Each number is 128 + 32 x the weight over its row's rms, rounded and kept within 0 to 255. Layers, rows and columns count from 0. Numbers have three digits each. The size before them is the row's rms in percent of the matrix's.

# down: layer 3 MLP down (transposed), 768x128, rms 0.215, rows 567-586, columns 64-127
# up: layer 3 MLP up, 768x128, rms 0.229, rows 568-587, columns 64-127
down567 094:142134153119104149114114117180088124089151076189087123102134161155158124140154102167156129132062141177138119240149141175067129201130100069162097162141125122110125198141174126108127106106083150
up568 114:102162200143198109129144140143118118110130152150124193160089120107118109142138124108168145131129078111124163127104118134093160129135179184107142130145099171078110076132139097117101131130166131
down568 105:110078174172133153129173108172080150089165077115142161097111148079147061142097103103178147117187068151161152143161143162128181080174145125128145117091129166131128100138072121127121058144100140
up569 104:097139120123118129090136181167165188114149138073109130148147125161182134100076132133164110136095126135138193113115126129110049128086150153145050090175092087140100123169130105115106119153185084
down569 096:169110123151137092166106076174141049104132081174213134126116144142112166151120079116165129148140151108149139143120100148158152164115116148112183107131180135072135144114098105131095137114109133
up570 088:101090139100082131078195166157116172211117120104122074102079143159111170121129106141071153128118102136096096138171128112129084108139154099121157148130146108150126138124123119151132126114090130
down570 096:097114105159106095131113144121135076116116093128215144107109046106121152101102136196071140186118105139128133092094112089169110110150136105096060160130090187158053124125138127151142132151104108
up571 110:124147137159132114090122119163163076202154153118085079107177176114169172115207177175116150123167196172162140106096142095109107099068108137134096098150062172133094118098166140128175136116091122
down571 093:161146124153093160163169119069115172154105159123071143164110150122132152129100102132139084129170078035101087152173199195161161100109172123098167131190128099099128115135083159166135122116161136
up572 098:139080089103125112155165164143101127118121126176133136164148186144151088061143113091124064112208156188130148075149161150139149083165127151145142104074097123149047172126060066153107077123153182
down572 099:163123085090127109147173111139134099208030095120133118121151130153118103098095121076119155127163169133088149158081112099041149117190120148064145132088107151168127134108076113154198089141137104
up573 095:126130117164076080153121131115111148099143147176124210081145145132124158130117139089161156104126050140138193195196114139124161143144160095100167171153088112158154153132153100175131080129104052
down573 104:043094169101125138112103122143134060102124100157118125129196206096079134109104090142081166128126093174151112142119142157066129189063120155124139156107102067141123095103177130061060143106156162
up574 098:128120081179139116099169128150075159092146118121057152159158104127109132142086162132086135131164107145108160137140086160095142138088100113115156204110055138107172093141071113106098091164161145
down574 109:115108136148123127172096152122123142145114177113144144115103137066173140171175140076090174169149115093094122170106105163131140087154129122089091112121165179132123145151129186148195140115192148
up575 106:211139151144085136133169163168143128184135149106166138190110152131128112120117178146046160102125095084093130059092161091111132138175138069114108156100117141115176163144125141153127124124133098
down575 105:128148146163136155117097096185122151173172082126197120194149101153151129125121148093106093108084121143144138164113151130135071144137155106115220113083090138047161113121202112148142131078065131
up576 099:095071134094137191099147202165095147122119141083143153118099135174092121152128148137118128140141107187110080093139073110143173173143174091110191137085110134145093120084122158118146137089097063
down576 105:093117161131137113137121147110138197134118070077141135088196102156112078132157116110105151161171085065174088215152139140194071140122141139142121189107120155105109116156081118110121122111148153
up577 102:101134121159180086129059162139144103161175156108134127128170139081146122111118094128147124158154083182075137125124106158157098127136152112080132138126078134151159113118075150095165117122129158
down577 096:071144108108066113132156090123054118163114124143122129114176112153131129148118080132127143154154121175157195138155189141084061107124069157130092143156139091104160137132131150203026108169129132
up578 107:141132104151119148136179182138179112126174105163115101141155130206112143095103138165159116184083070062151172125131149108161138135112169148182152103117098141085145101098124126126114136164091113
down578 108:172152140108117121137178126145145118116157167145210129172105074138089203093156080149121173116127087087091100144146100131129139173080158109168163134124100185141174161167127095086106112107135104
up579 103:190112060189130158116084148183148078109117147105147132189119099164118112110103169124103138112125159082114135138141160214130129139101122147149181115123115123094135126182133182098143100080118046
down579 102:134100140125028091108124157112112073141156130155108118136122098132135117174110108176119071127141171132106139201078117147096208101141068073096153126131135163140093098134122112154103135084118102
up580 103:096157111106101135190098144110144107141136184148145141049081065160130123176138061110129186159121125097146157116164190104136170124075111162113154091154089113128157137118118152128122132157126147
down580 092:170089082133130089097166135082097142118104071104116078133133108102152110128112151150145071125098134133085138131052138140107142075142074142165058144129197095113142153106156100170173098069164115
up581 100:072140105129125137138166080123190139169134099186109087066101107137157127124054082168207134115126085098138139118146155122141162178078080063189162149122092118093161116134136127158113094128130060
down581 089:166102157062155098145108109127121210102165100087128169159137122127091133140196148134115124166136107159107114083131097184127101103176188147139114107155159142130112140150133178166119171148090169
up582 094:128102140125181096141137100172153118140134155130154146128114143090192133195122197154137075129067154173129122125100136119149159058160175167131144084124097154114086121094134031086151139151101121
down582 097:102152161137151101094138089126126150094101105156149116117177132142120156101116117119138081132107090126174174123105119093190063160063103103126147118163137145107104102166106171136137175181122129
up583 108:099081077110156067098113194142117128159146165135108133079180120116101149114087127138135117110168126119170155108100108158100153124108182106109135171096134167144188128071142150193155154127178133
down583 096:187204132170132171146089172090059211168131142105098114098111177161147117154093154123134100111119128061117146158102176091088130103105115136157126053130166154191110098173098136114117155151155071
up584 095:130141170149108145117162141125105141139101155096130139181107113130071076125144123136102073157105112132115126196084139113103165127153129222092100142155094140152098075129129130103097189076113142
down584 093:111116157045107130127108177087171056120177128167077157107147108099158121109108069148118114114203063068084177101117081142120114108139156104130092107153163104166137111134098066147148148136117136
up585 107:106111109189183116150111104157120168141123146138153130236115133158167099143087096074136099104085114173174151110189179119163120169127155108145092166164209077148105182170103120123150083089121125
down585 105:152110152143118140128147083174098108172177121099211125137103081127136203101145092080100109076118142078106118147114109124067131120139139112150153184163095083106064148154083198115128101119206116
up586 104:157127079112108151076158093085096095103163141164171183126150152084201123133182172102131091174168054120148128155061171148129054126172168151122169117108137148194122119126130125098120136148154164
down586 107:115089136124153119175101122132163128133136124154085117101131125127182118150119158071167140107133200116139189120162177097125089132145092148110141086145191110054154084109180157085115151128128175
up587 108:146153173155130135119088102183105075151118115144076176201070154149092122162173157139082146161151181102129143157123175086100123145145170082129107107144098145132130110160080154188088135138152148